From a checkpoint of a small transformer trained on Wikipedia: untied embeddings, a variant of SOAP for these matrices.
Each number is 200 + 30 x the weight over its row's rms, rounded and kept within 0 to 999. Layers, rows and columns count from 0. The size before them is the row's rms in percent of the matrix's.

# layer 10 MLP down, 384x1536, rms 0.101, rows 55-109, columns 896-1023
098,187,215,237,214,196,188,160,189,194,228,231,155,186,178,222,206,196,269,193,145,208,224,200,169,179,165,167,265,196,220,199,203,199,263,218,225,195,245,180,203,222,214,168,184,184,226,204,249,191,192,226,197,200,221,184,219,148,175,207,233,186,194,177,199,270,185,180,192,154,162,195,183,221,212,197,153,166,205,183,205,216,142,168,177,182,167,206,192,208,156,237,213,245,233,183,217,260,202,218,215,246,131,231,208,183,202,202,223,232,192,216,225,223,140,206,204,200,230,171,221,215,180,262,203,237,238,235,233
095,221,158,276,188,209,145,228,195,254,188,218,183,204,239,167,210,192,202,171,223,161,228,234,182,223,153,206,162,229,211,182,230,186,237,186,217,245,171,202,263,216,167,155,198,247,213,191,185,279,164,260,195,198,209,183,198,201,181,220,213,193,223,115,192,225,203,217,200,221,160,223,200,172,169,191,184,241,158,137,216,177,170,208,189,132,178,162,220,190,246,200,248,199,157,182,214,195,164,106,186,217,211,220,189,170,211,149,163,208,191,212,200,191,278,159,247,230,194,281,252,209,178,174,156,232,241,206,181
095,220,227,199,191,242,218,199,226,234,222,216,207,208,228,211,210,155,163,213,219,155,230,182,231,224,213,199,206,159,171,250,179,214,242,165,191,166,139,186,230,215,180,183,123,198,215,194,259,187,190,181,187,208,175,220,211,142,178,209,211,247,253,175,175,179,204,138,254,160,222,158,217,229,136,208,204,233,250,212,190,212,164,235,182,212,194,183,202,201,141,257,228,175,164,202,173,172,196,207,157,219,182,170,133,200,195,194,158,219,130,189,258,233,209,183,170,206,190,128,169,209,135,224,209,222,233,192,161
101,190,228,228,241,171,211,217,237,240,226,230,200,196,221,232,236,194,162,191,178,225,151,235,142,184,173,167,217,227,182,135,239,216,188,191,225,184,232,249,226,207,225,166,178,216,167,130,166,178,221,275,239,240,230,209,244,129,226,243,174,209,185,194,124,130,221,247,142,183,171,231,242,200,208,155,169,178,197,212,192,173,222,192,190,241,147,187,169,207,223,250,212,200,162,210,195,222,157,208,187,220,120,195,207,204,206,184,182,204,184,187,117,202,199,219,193,198,228,177,211,163,176,184,268,227,195,133,219
099,168,232,217,212,224,228,132,196,187,142,189,257,238,127,253,168,193,233,174,224,248,202,191,208,206,197,239,218,246,161,214,184,254,238,188,176,253,151,198,205,156,213,211,155,267,184,210,247,184,138,225,183,232,200,185,153,118,150,171,170,154,193,212,188,204,153,246,220,183,229,185,190,232,231,154,194,174,189,174,223,200,200,182,192,246,186,187,197,209,254,273,245,203,254,198,228,201,176,177,206,187,227,177,208,210,210,192,208,185,186,195,163,162,182,172,182,186,170,246,244,187,220,180,239,217,143,204,204
100,219,259,166,186,166,256,221,210,143,240,187,214,177,178,228,168,215,209,237,267,184,177,203,163,163,190,237,213,178,258,193,133,233,242,248,161,263,157,243,204,213,202,190,210,207,181,219,222,215,192,197,182,164,213,206,205,132,192,232,203,229,201,133,195,241,236,262,237,228,199,286,238,225,182,181,163,225,206,167,244,150,169,180,258,236,212,256,174,161,230,194,174,208,250,232,246,177,216,231,201,218,192,204,243,216,225,229,167,190,211,200,197,226,206,161,237,141,210,286,228,129,158,233,283,195,232,246,237
100,144,235,236,138,205,193,225,140,192,202,224,213,175,236,233,179,217,160,163,208,225,164,162,209,217,241,187,258,199,213,164,256,116,224,179,171,203,226,208,237,189,175,160,178,213,155,166,181,241,157,187,190,162,216,153,179,198,184,191,215,230,242,195,203,178,181,147,191,204,222,171,206,102,175,182,203,182,167,197,206,179,246,191,222,217,208,198,275,189,191,204,235,203,195,188,157,228,238,190,190,187,150,165,235,191,204,213,240,214,235,164,152,224,172,207,179,248,176,211,220,199,223,171,211,197,175,232,220
101,148,218,230,203,181,235,245,214,153,178,260,172,122,173,219,236,245,245,166,206,184,232,202,190,168,182,228,187,196,251,178,166,208,190,226,182,206,222,218,226,200,168,237,206,211,189,189,231,196,242,184,228,236,201,173,217,201,237,246,225,226,172,170,186,182,203,222,202,174,187,186,216,196,261,223,209,208,167,250,224,206,220,155,219,187,153,167,212,225,215,237,150,201,202,205,153,178,144,178,200,220,169,241,227,240,211,169,162,196,188,189,189,244,157,209,181,226,244,251,241,229,209,194,239,210,242,181,209
103,232,181,214,208,180,163,193,231,222,191,164,135,219,212,189,249,196,196,211,179,246,194,238,215,203,222,201,216,230,174,202,219,231,200,200,214,171,167,275,222,164,241,241,195,216,249,216,191,181,151,187,189,225,171,220,177,255,203,184,209,176,199,239,184,247,155,171,142,178,255,226,234,200,181,183,179,238,248,184,246,275,193,196,138,140,183,222,188,202,230,205,242,211,188,189,224,188,187,216,210,154,203,269,145,217,191,223,192,189,171,209,212,247,202,205,242,189,153,208,229,259,201,191,189,200,134,209,214
101,177,220,194,184,175,240,193,225,239,214,243,229,209,163,205,159,145,152,177,245,239,229,156,191,229,165,166,192,202,223,225,234,212,199,219,172,180,231,193,166,181,201,231,188,209,207,221,237,210,217,179,273,195,159,205,248,166,172,181,241,155,207,208,273,156,200,220,224,178,184,232,259,202,278,143,262,235,188,167,181,198,181,195,242,112,205,212,259,245,144,234,179,213,204,155,187,198,233,218,206,182,212,177,222,262,185,163,202,194,236,217,204,211,163,159,137,204,186,240,193,196,197,213,165,179,218,204,137
102,250,237,203,188,262,236,210,207,172,150,197,197,216,168,140,185,197,167,187,235,307,152,208,158,221,202,215,204,283,255,176,174,118,206,206,184,204,161,216,200,222,216,211,209,204,200,159,117,180,236,208,173,258,169,249,206,197,227,179,191,196,216,139,210,189,227,217,225,254,197,217,261,206,215,242,227,195,206,153,233,151,189,198,212,219,230,218,223,149,223,266,165,182,207,226,217,219,193,221,269,237,233,241,182,210,178,152,216,166,180,209,206,202,196,251,246,227,184,172,157,209,166,215,203,196,189,199,230
101,181,202,175,194,159,166,198,218,219,216,162,172,165,169,213,208,161,144,196,257,196,198,193,168,198,161,202,275,197,191,178,210,189,232,254,184,178,213,197,235,188,149,220,184,214,231,239,219,169,223,172,184,229,215,172,230,186,193,204,194,186,196,157,185,178,176,186,137,237,154,211,220,213,226,201,196,161,178,179,116,232,183,153,132,226,254,217,199,198,230,193,180,189,189,212,216,220,148,178,204,138,198,208,191,153,178,184,212,224,145,261,167,204,237,175,207,200,163,169,204,231,192,229,193,216,218,211,200
103,185,161,163,196,196,215,167,205,176,200,171,166,198,261,167,160,184,176,139,136,171,217,229,201,171,245,175,143,229,196,193,235,253,171,227,208,166,217,192,226,159,186,213,185,194,176,167,209,186,211,210,184,211,211,136,215,244,194,194,208,201,159,142,235,185,211,227,241,188,182,173,213,206,226,180,238,224,198,244,200,176,191,248,271,155,171,155,194,203,204,171,195,195,185,185,209,216,205,219,195,190,139,142,205,206,181,225,199,261,155,223,208,202,191,225,188,219,145,231,197,177,235,159,189,205,213,220,156
097,199,226,178,165,165,200,243,203,238,218,236,149,252,167,216,234,228,192,234,202,180,161,250,197,230,245,245,223,207,165,193,171,187,251,170,188,194,263,215,211,249,225,234,233,170,175,152,228,166,192,217,205,207,185,180,208,217,210,241,179,236,217,181,175,176,226,216,213,213,153,232,230,215,207,177,169,201,230,124,270,269,180,237,189,224,192,209,188,220,228,220,182,197,209,204,193,208,213,188,170,159,199,165,221,188,188,152,170,207,213,242,223,189,199,211,198,245,179,165,230,246,237,188,205,218,223,186,207
100,232,209,247,178,190,189,219,202,219,235,232,200,234,200,164,162,203,216,206,207,205,258,193,201,209,242,202,227,247,182,207,201,209,181,146,214,206,227,188,177,221,216,209,190,205,193,167,248,152,194,223,175,225,136,200,193,193,176,196,177,154,210,236,160,190,221,222,208,183,224,181,169,206,206,181,192,214,247,265,190,196,199,173,208,201,189,226,242,210,118,210,224,247,250,227,221,178,205,199,200,161,165,190,182,199,249,226,189,240,209,236,144,208,215,188,210,192,210,182,165,206,195,229,190,190,201,182,162
101,170,200,205,198,191,229,171,218,164,235,212,187,197,187,253,199,188,206,247,192,259,209,200,215,187,192,193,202,230,196,190,180,201,176,185,158,176,200,165,220,147,196,200,205,220,230,219,182,210,103,167,213,198,150,198,173,250,162,229,207,247,242,211,209,171,186,188,202,183,200,172,195,158,181,261,220,220,212,204,209,161,188,178,194,241,161,225,157,184,178,213,183,216,214,180,195,196,198,240,213,161,177,270,164,241,215,209,186,175,223,196,261,191,209,191,170,164,163,175,226,178,197,170,204,210,179,225,161
107,171,181,188,217,194,237,181,206,206,175,232,154,152,130,234,237,188,155,127,202,274,188,175,190,227,188,181,178,188,212,194,218,164,226,239,234,220,177,154,217,202,173,171,194,194,151,206,269,208,241,169,238,171,219,222,166,251,177,154,183,177,225,129,209,187,227,190,220,237,171,189,245,179,194,166,193,249,194,158,192,233,262,188,173,222,200,175,181,178,192,230,220,221,167,188,173,231,197,181,179,208,222,240,180,213,146,203,213,186,210,193,218,234,202,116,165,206,193,193,216,203,195,203,156,179,184,203,183
101,159,219,164,198,140,217,128,221,111,228,209,159,202,208,204,252,213,185,245,199,199,202,165,179,213,214,198,203,236,229,195,161,206,235,208,154,188,250,251,187,184,131,216,167,219,167,221,168,190,179,240,234,196,218,144,163,203,154,202,237,226,138,218,215,251,176,200,249,212,204,180,155,208,178,166,226,223,180,175,192,190,213,203,170,203,227,154,188,231,180,161,177,238,225,186,214,215,200,200,176,205,211,213,220,238,271,193,224,211,120,203,253,232,168,242,167,144,108,212,207,188,160,205,170,166,224,212,186
103,238,159,185,190,205,221,211,148,232,219,169,187,155,201,121,205,157,209,182,177,311,212,234,206,191,256,175,192,207,149,247,220,191,218,202,192,196,177,212,176,182,236,256,206,211,226,150,231,206,214,218,213,212,224,169,196,173,220,247,184,210,216,193,238,215,186,222,198,199,240,148,228,196,211,208,173,179,199,184,226,201,185,201,215,237,173,175,253,193,203,193,192,232,239,209,128,191,237,219,253,235,218,200,202,194,181,179,215,193,184,161,234,251,228,204,208,165,245,180,188,182,220,219,202,203,219,207,156
096,218,183,145,214,141,190,174,205,231,151,234,217,174,210,186,142,247,227,175,222,175,172,238,198,206,176,197,189,172,240,221,193,174,167,218,200,203,204,202,265,205,165,262,189,261,178,173,148,220,141,189,181,263,177,213,174,188,208,201,219,258,192,97,189,205,208,216,223,201,235,152,170,149,232,175,199,147,187,251,240,179,210,238,182,237,175,246,176,172,256,194,179,205,256,197,178,192,188,199,188,230,152,221,130,175,176,163,160,184,210,192,198,202,169,165,161,202,202,243,192,208,223,196,153,214,221,201,232
099,170,147,174,173,201,240,193,212,196,243,221,243,220,180,142,185,175,190,197,204,159,254,181,224,209,207,213,171,248,231,181,225,183,167,204,204,190,176,211,200,236,201,188,202,168,148,182,212,201,207,170,207,192,199,173,263,172,178,177,173,197,214,176,236,138,180,206,198,173,244,222,239,240,158,207,173,156,190,211,205,151,202,259,206,197,211,230,228,231,216,229,242,167,151,239,198,200,220,215,208,188,218,219,185,229,232,186,220,204,154,199,210,190,214,212,228,142,210,205,207,173,208,210,186,206,157,221,223
100,213,184,148,205,195,197,233,157,195,209,219,232,219,221,167,217,195,148,210,185,239,234,195,178,231,231,236,189,136,274,225,170,267,151,243,211,225,196,233,197,195,230,240,187,236,190,150,166,212,205,220,175,221,193,196,201,136,225,214,241,184,220,186,174,184,231,201,197,210,174,188,217,163,262,212,135,165,190,169,248,147,224,237,228,217,124,171,197,205,175,147,250,211,200,189,224,210,155,262,201,129,231,270,231,233,171,262,174,220,204,180,212,131,166,188,254,267,193,207,142,222,231,175,179,190,203,198,159
101,206,225,191,194,227,179,241,197,207,228,173,182,237,245,189,200,206,186,225,186,211,150,175,229,236,179,200,204,188,179,159,233,140,186,140,226,249,198,193,203,256,153,221,201,172,181,143,200,232,215,191,122,224,185,176,201,231,215,258,212,220,222,153,173,165,218,219,228,255,205,196,203,225,182,164,187,215,142,210,213,241,250,219,171,245,142,169,234,194,138,222,129,221,185,183,169,190,237,224,199,164,198,198,239,126,168,189,208,162,214,236,178,201,219,178,242,218,189,187,224,203,237,187,163,189,227,228,221
102,182,225,234,200,200,175,236,222,202,235,149,228,205,206,225,162,199,238,182,210,228,192,219,182,187,250,197,186,298,196,190,211,205,221,173,202,191,177,219,180,177,243,207,224,187,199,265,194,188,236,155,181,210,184,203,232,184,190,157,205,243,219,237,236,217,229,173,125,180,184,220,236,204,241,204,184,230,186,191,186,180,190,186,215,236,188,227,236,187,215,167,197,266,197,216,188,191,247,197,204,190,210,158,223,236,192,168,274,168,174,175,167,212,185,166,168,174,192,235,251,206,183,199,222,198,237,263,171
099,195,204,235,189,160,234,191,229,182,184,223,196,190,199,204,211,251,176,166,233,200,159,189,211,228,155,229,258,191,143,196,150,181,215,218,178,199,210,209,176,211,196,251,154,229,180,257,191,197,186,199,205,202,218,209,178,161,172,179,173,176,172,137,176,199,215,196,198,182,195,202,190,167,196,201,221,175,208,234,151,202,201,218,159,181,194,167,216,232,206,222,218,232,193,168,235,202,216,208,179,192,210,207,211,147,188,198,206,190,177,158,149,185,206,191,203,189,233,201,202,209,179,174,178,171,213,233,236
101,210,218,200,195,197,235,228,113,188,202,239,188,202,250,260,209,134,212,241,194,244,164,142,147,196,194,232,221,234,185,213,204,179,243,191,192,175,202,217,204,194,208,198,155,179,208,234,161,189,239,184,206,207,238,188,267,165,188,182,236,213,181,211,250,223,198,173,203,216,216,195,251,203,226,262,194,199,188,124,185,227,175,244,152,234,168,197,195,194,162,198,195,209,161,148,225,190,165,204,180,179,195,135,240,191,229,239,184,190,206,199,130,182,198,137,177,198,205,203,222,242,202,182,183,240,167,207,232
099,135,200,203,182,164,192,214,151,205,240,144,201,218,250,202,189,170,196,241,238,196,156,203,199,199,204,222,230,233,214,187,220,202,207,161,201,185,203,191,186,220,323,254,199,270,199,219,226,204,230,243,239,212,224,231,219,207,164,201,229,208,215,235,168,197,211,171,206,208,210,200,253,204,173,261,246,168,166,237,175,234,160,152,153,181,202,183,206,209,276,163,222,195,179,194,193,220,205,183,262,229,192,199,170,208,203,161,168,257,164,200,203,182,231,188,184,225,216,169,222,222,221,181,211,182,180,211,155
103,206,176,206,199,214,234,186,218,191,252,260,193,177,247,192,168,230,234,173,190,193,218,207,193,202,157,192,219,207,181,175,169,211,222,251,233,160,253,195,204,199,185,266,186,225,229,228,196,180,202,196,247,224,188,222,195,243,203,169,187,190,185,184,199,199,208,197,215,189,158,139,186,221,169,154,181,184,228,191,97,270,253,195,155,217,248,183,121,242,266,195,204,245,217,264,127,184,138,177,246,197,228,188,146,197,216,176,188,98,204,176,200,171,178,266,187,194,227,239,190,149,225,167,176,213,111,200,195
103,247,223,227,231,203,191,218,235,225,209,161,214,190,179,126,239,208,238,196,190,170,186,219,190,148,218,169,143,234,243,162,245,185,158,196,251,186,177,144,202,202,211,172,242,191,143,217,219,213,228,161,180,194,203,215,221,237,219,203,212,189,196,204,150,187,201,210,210,199,228,177,221,199,198,308,164,178,172,199,195,190,262,166,176,211,192,232,229,216,153,227,153,182,179,201,156,170,216,181,209,216,185,200,184,168,197,197,188,244,228,184,168,173,165,133,184,175,176,200,259,201,208,223,202,215,235,213,178
099,185,196,150,230,187,225,233,251,191,138,205,216,194,233,230,205,170,213,182,232,219,173,184,145,189,166,198,214,204,201,207,223,204,241,179,185,220,195,171,202,210,205,141,191,146,184,191,185,205,168,242,201,255,142,172,175,196,201,211,159,203,188,210,204,204,203,187,181,212,189,151,162,172,206,256,233,241,211,213,183,231,204,231,207,269,180,228,164,220,129,223,196,200,205,206,262,216,160,215,248,184,232,141,234,150,132,183,174,212,232,196,241,161,222,175,268,221,239,167,199,223,196,170,190,224,156,179,191
101,177,127,232,192,198,199,153,185,159,204,196,191,219,203,226,151,236,259,187,287,204,185,224,200,159,160,215,186,206,216,209,213,215,189,204,175,235,186,197,190,199,243,204,146,177,189,180,220,172,237,249,218,194,156,211,180,240,205,220,172,176,153,150,177,182,172,225,261,237,237,236,202,259,156,208,177,132,273,226,226,203,183,167,218,147,146,247,222,196,233,182,218,177,182,223,193,215,196,227,225,179,187,180,232,148,193,199,191,225,168,225,165,209,234,193,254,233,189,204,243,228,152,216,190,227,228,189,207
100,161,225,217,194,224,159,134,182,276,188,222,227,243,185,209,188,178,204,240,187,222,177,173,196,197,247,176,186,211,115,216,152,180,205,223,164,231,195,145,212,147,249,230,141,238,193,267,236,191,190,207,179,235,238,183,151,223,256,207,137,178,251,218,207,184,222,202,178,173,201,243,177,140,220,195,193,164,225,191,196,145,201,227,209,238,144,201,197,224,167,128,189,207,181,196,198,199,237,243,185,202,256,231,223,170,173,177,196,230,224,163,219,223,183,208,175,240,185,244,207,231,186,157,225,175,203,238,228
100,167,208,206,147,220,139,207,160,177,182,179,163,230,293,208,209,244,168,208,176,223,194,199,202,218,218,187,172,242,162,192,208,197,163,222,228,207,176,194,230,212,209,224,257,150,156,211,226,178,224,164,266,177,200,244,221,190,177,199,206,236,228,173,273,194,211,186,281,211,242,186,251,189,185,179,243,186,197,239,167,161,215,207,194,203,190,187,211,267,246,192,212,197,168,170,238,238,216,127,181,195,189,238,254,187,145,223,251,209,160,198,202,210,262,212,169,203,178,199,171,178,207,214,200,143,193,193,213
100,244,204,159,200,224,168,163,255,200,206,148,190,215,184,237,194,221,199,232,224,206,215,235,185,232,191,186,241,185,145,157,178,217,249,173,223,228,193,239,224,219,188,175,235,204,250,225,189,213,150,198,227,150,179,214,216,198,171,155,255,249,170,226,240,208,211,227,202,220,227,200,241,204,189,227,233,190,177,209,154,152,212,212,240,218,189,252,192,234,183,198,184,169,195,194,209,189,206,207,195,149,170,205,216,177,200,226,211,188,232,250,104,225,180,227,166,249,274,200,215,181,179,243,204,225,192,192,215
097,220,193,197,197,181,191,201,190,195,265,162,206,248,140,203,202,187,148,189,180,207,206,211,199,190,202,204,197,155,193,219,188,197,233,120,261,260,190,172,228,167,172,253,206,168,212,194,148,225,216,199,216,170,224,246,223,203,219,222,220,209,222,174,219,212,211,215,239,205,183,224,245,185,180,189,238,246,210,214,214,237,164,136,167,197,154,162,139,220,204,191,173,223,207,136,166,194,216,211,212,171,213,202,210,122,252,178,215,181,196,188,280,221,201,149,228,124,258,190,152,183,210,187,252,188,206,200,204
103,171,256,124,207,187,199,170,220,172,211,222,229,177,251,201,154,176,181,201,222,208,193,165,238,229,196,225,216,243,223,185,224,193,187,209,218,232,231,189,214,232,243,175,211,229,163,255,168,203,209,167,185,174,173,199,208,91,198,171,194,204,228,193,164,185,196,164,159,271,188,180,176,201,197,192,175,212,202,240,173,199,169,200,251,154,168,163,265,192,248,149,183,216,221,209,192,190,202,182,144,183,189,140,132,179,183,153,178,202,171,175,177,200,193,167,231,215,205,141,132,179,198,202,203,147,201,174,137
096,183,295,214,241,183,229,224,198,182,204,191,163,221,218,199,219,209,270,193,196,134,120,146,160,233,177,181,191,241,190,134,214,245,200,253,204,174,235,147,224,206,159,182,204,172,157,194,182,209,212,175,146,196,195,188,201,208,207,202,222,170,159,262,165,190,206,168,199,193,207,240,170,152,244,221,207,237,206,183,229,184,188,221,180,200,224,142,240,168,178,168,204,242,173,223,155,194,224,248,217,249,205,174,160,229,153,208,231,193,267,283,216,144,175,241,188,236,206,186,172,223,198,199,164,218,163,203,194
102,168,175,213,191,177,215,201,137,209,175,180,234,184,146,234,230,232,194,196,194,187,192,143,176,138,162,181,209,189,182,231,171,198,176,189,175,222,152,244,244,199,209,229,232,197,285,225,207,234,255,200,206,185,142,165,176,222,253,212,171,203,212,143,176,177,214,200,180,194,227,226,185,197,219,187,240,243,216,185,194,191,187,196,184,210,176,146,182,220,197,197,226,198,173,186,180,265,186,257,176,194,196,209,230,210,187,179,242,202,177,218,172,185,218,213,223,194,168,215,163,247,206,159,215,227,195,169,173
098,233,222,196,218,240,154,231,233,177,217,192,207,226,196,216,197,217,186,178,218,157,161,183,212,204,167,202,227,194,138,192,238,245,195,226,183,181,181,182,181,207,186,213,234,204,197,228,213,183,197,193,166,183,212,197,175,329,241,241,207,145,184,178,196,224,220,226,246,206,204,208,202,194,170,143,181,217,197,194,251,185,254,193,192,142,218,219,224,215,217,236,246,207,214,151,205,176,192,214,201,169,158,193,149,184,197,262,215,223,191,159,173,195,202,231,243,151,176,208,201,162,201,189,259,227,214,176,233
098,156,157,146,175,171,197,199,209,185,231,283,177,182,186,203,198,266,228,177,165,220,202,196,170,259,198,207,201,138,170,188,226,157,175,245,208,202,195,252,199,219,232,191,227,225,210,180,175,171,118,233,193,157,183,167,194,214,176,185,201,184,158,177,187,201,166,173,180,148,215,197,163,201,262,214,221,165,206,167,194,235,212,220,187,187,157,207,248,169,179,197,206,242,177,185,231,156,183,214,190,174,212,218,219,172,226,199,179,203,187,198,181,213,207,235,183,184,229,158,142,203,201,158,136,188,214,219,181
102,200,208,162,187,171,193,221,155,218,144,158,193,256,188,228,194,214,180,186,262,302,160,236,232,191,219,192,187,222,199,216,168,222,178,174,148,239,167,258,222,206,202,183,181,176,151,241,154,172,171,209,143,238,217,155,132,233,229,219,215,194,173,142,207,151,193,189,214,227,219,237,189,231,224,220,187,134,215,210,223,238,195,210,210,234,170,196,231,235,235,179,201,168,225,163,168,197,198,213,183,219,220,120,204,201,231,205,239,173,187,226,203,188,198,211,193,151,148,212,111,198,124,247,201,230,144,239,255
098,183,211,185,196,261,225,188,187,166,208,207,169,233,217,242,179,173,160,224,183,142,193,197,261,208,215,221,199,177,282,212,171,244,175,159,209,222,217,201,200,217,166,251,177,203,191,222,288,191,147,208,166,188,187,182,209,233,198,213,183,172,163,157,227,283,183,208,188,233,234,135,201,222,223,178,184,169,156,242,197,213,191,131,221,204,237,172,199,211,194,186,193,199,197,133,212,198,221,199,169,163,178,227,238,212,202,208,229,205,209,130,191,164,173,186,175,191,236,203,160,194,272,161,216,216,201,189,170
097,212,152,172,196,188,195,261,179,202,196,208,192,137,240,195,178,175,241,161,230,170,224,151,191,202,161,230,254,178,144,172,176,269,247,267,244,201,228,169,164,189,257,164,221,162,173,137,189,212,193,233,219,160,177,245,243,191,213,188,241,240,218,170,225,228,216,172,185,223,192,168,185,176,216,201,171,199,189,240,184,174,224,211,204,195,164,172,213,199,220,155,197,166,156,185,206,235,192,151,221,225,226,222,138,257,187,255,188,187,148,219,212,296,213,234,128,196,206,206,214,200,210,193,209,209,142,251,220
102,171,208,215,220,220,203,175,230,239,198,190,192,211,174,201,226,210,174,158,217,190,233,234,182,213,209,225,175,97,117,190,188,202,250,222,208,165,244,205,217,164,195,175,209,141,136,194,254,163,195,166,170,203,190,247,213,191,197,161,213,244,190,197,171,211,234,228,214,223,217,199,189,209,170,213,267,187,242,174,243,202,193,207,181,201,220,232,179,210,198,226,197,213,188,210,169,174,199,221,184,146,182,218,208,96,171,164,141,202,237,180,205,193,165,216,217,189,213,179,217,202,191,178,217,205,189,270,193
095,256,223,243,166,206,156,211,217,201,204,158,221,199,171,166,168,222,172,145,242,242,184,171,222,198,200,203,157,186,181,235,230,237,140,146,204,208,190,204,143,149,187,205,205,194,255,203,199,202,281,174,199,212,242,240,194,221,200,211,125,159,221,206,173,212,262,192,181,207,168,185,193,175,145,243,199,136,183,185,218,197,215,251,166,243,224,188,193,231,212,178,189,216,222,198,270,201,209,172,204,163,270,188,235,214,211,256,152,190,176,222,148,255,164,176,182,254,193,159,165,176,187,198,192,216,270,256,211
098,209,201,224,229,244,224,219,210,203,190,182,169,215,152,244,206,196,187,241,154,139,205,210,226,214,137,223,172,202,195,148,203,244,228,227,222,203,233,212,203,217,187,212,168,175,163,251,166,256,137,181,182,225,201,221,185,204,217,170,211,219,183,172,252,190,173,217,228,212,193,208,200,194,182,223,210,183,211,264,170,201,221,218,230,212,214,184,207,157,186,227,157,190,251,236,232,218,146,189,168,185,187,154,173,147,215,192,168,207,243,179,229,223,238,192,170,166,173,162,197,209,191,207,114,225,211,190,203
099,204,213,171,204,206,205,205,237,199,201,179,237,171,282,163,208,239,145,211,204,201,259,166,201,241,166,244,194,157,254,200,199,240,173,187,199,178,178,192,215,205,204,201,217,244,192,213,178,193,221,181,165,140,179,166,217,216,225,200,151,179,213,219,205,265,238,185,210,199,247,175,202,195,195,231,184,174,151,206,238,208,191,238,221,171,197,264,226,192,243,213,197,221,242,194,233,186,179,212,224,195,203,159,235,188,170,169,189,181,240,194,222,227,181,222,199,177,207,129,247,187,211,157,148,214,214,141,198
099,186,231,179,155,152,174,218,137,210,198,212,201,249,244,181,216,244,197,242,203,154,223,186,225,204,182,177,204,198,223,162,250,187,218,198,158,204,221,226,193,105,168,278,210,211,174,211,225,174,226,202,152,181,192,213,218,188,205,225,153,205,170,183,175,215,133,238,179,210,229,197,193,195,191,216,177,192,228,229,289,206,207,183,191,177,195,166,203,147,167,258,183,164,233,159,155,179,227,211,204,189,194,151,176,208,233,215,187,159,209,178,207,170,187,181,184,182,231,194,210,165,193,181,223,180,147,198,191
101,170,174,176,215,170,185,218,228,215,197,145,270,274,231,247,187,188,244,193,114,217,208,211,218,211,181,181,196,207,195,215,159,200,252,199,238,142,207,180,210,181,163,159,242,195,216,192,170,255,210,241,215,198,182,208,199,212,201,213,179,124,254,120,215,187,214,184,214,193,237,164,166,242,179,227,204,186,259,165,189,172,136,167,213,238,189,154,155,246,181,219,198,210,218,225,256,214,181,194,223,157,218,176,172,117,228,210,233,179,198,195,192,183,142,238,168,214,251,143,177,137,211,297,185,243,221,274,187
104,183,191,211,203,181,167,209,189,203,165,204,205,251,207,261,244,183,181,206,215,167,147,228,241,254,248,185,240,206,199,227,202,165,179,215,168,253,163,192,154,208,214,205,188,186,206,207,182,235,209,223,211,194,222,217,208,229,217,204,240,226,228,223,193,233,179,173,204,206,218,209,210,203,205,184,233,257,168,236,278,227,210,167,213,224,243,152,196,221,214,210,221,187,261,203,257,174,223,239,143,220,131,182,165,178,211,136,226,208,172,221,151,201,128,212,194,173,222,236,213,168,165,197,266,196,182,232,233
103,198,237,214,209,247,164,175,229,162,172,188,183,173,214,166,207,190,179,204,234,223,173,187,188,241,200,193,158,185,243,185,201,196,230,188,210,238,144,216,197,208,150,149,189,160,211,170,241,181,228,205,221,176,174,156,177,176,211,209,142,194,214,197,210,213,215,137,211,156,208,191,241,172,221,235,188,191,180,200,185,232,191,242,179,182,204,210,216,228,204,166,247,196,167,184,181,183,243,190,214,204,253,272,185,207,232,218,188,160,271,209,193,214,204,206,242,261,191,187,205,187,226,196,181,206,139,228,239
098,156,188,149,241,198,164,169,228,207,167,171,208,216,194,243,159,161,153,185,124,175,253,237,223,192,214,220,180,199,223,174,252,156,205,166,255,197,177,175,239,192,201,219,147,189,199,203,208,198,248,177,158,197,183,172,186,146,162,197,180,191,180,217,203,212,201,190,254,252,203,167,181,231,187,251,170,192,160,210,165,187,220,166,257,160,249,202,186,194,207,215,183,197,161,190,276,161,199,205,202,152,176,205,158,208,248,131,240,181,195,177,217,229,233,206,153,246,226,165,156,201,150,190,199,206,209,219,203
099,164,192,206,224,175,261,213,211,210,226,216,193,147,150,171,204,218,231,182,230,219,177,207,204,238,178,233,199,222,156,176,185,241,231,241,194,145,200,171,155,248,175,175,182,207,221,201,228,180,165,176,203,211,175,176,191,242,226,250,210,182,192,152,220,224,199,194,228,141,206,210,185,237,233,157,179,213,184,176,160,183,261,196,229,184,166,134,169,191,193,205,204,156,207,188,183,259,128,251,125,242,163,238,215,188,150,128,163,196,169,180,142,171,211,118,200,209,194,148,173,190,173,157,200,205,205,204,195
111,215,199,263,227,175,183,169,195,174,182,255,218,144,198,159,199,148,185,171,222,204,204,211,242,242,200,195,222,261,233,181,231,239,199,152,212,169,177,223,212,229,156,187,212,171,210,196,251,194,183,230,199,230,247,227,202,168,172,181,257,178,192,165,198,220,149,173,194,224,206,251,212,198,230,179,198,231,147,154,235,200,189,183,175,262,189,178,210,207,161,184,147,188,174,194,220,234,236,187,198,184,195,191,213,202,180,222,150,225,207,219,190,239,185,219,167,200,208,223,144,238,241,171,277,198,150,175,219
099,217,252,174,200,189,239,188,221,200,290,268,205,233,202,207,184,181,210,195,206,170,160,197,167,236,148,193,205,205,233,214,191,215,215,188,223,207,199,208,216,222,190,249,213,192,205,172,121,202,257,156,180,231,215,172,231,232,215,205,174,193,186,207,135,243,233,180,203,182,222,137,224,176,153,229,251,241,185,172,156,214,212,233,158,200,177,173,197,204,156,198,217,151,234,185,163,151,206,167,200,247,177,194,135,238,194,206,208,170,215,245,229,181,219,164,258,223,209,229,225,202,225,247,186,225,204,165,241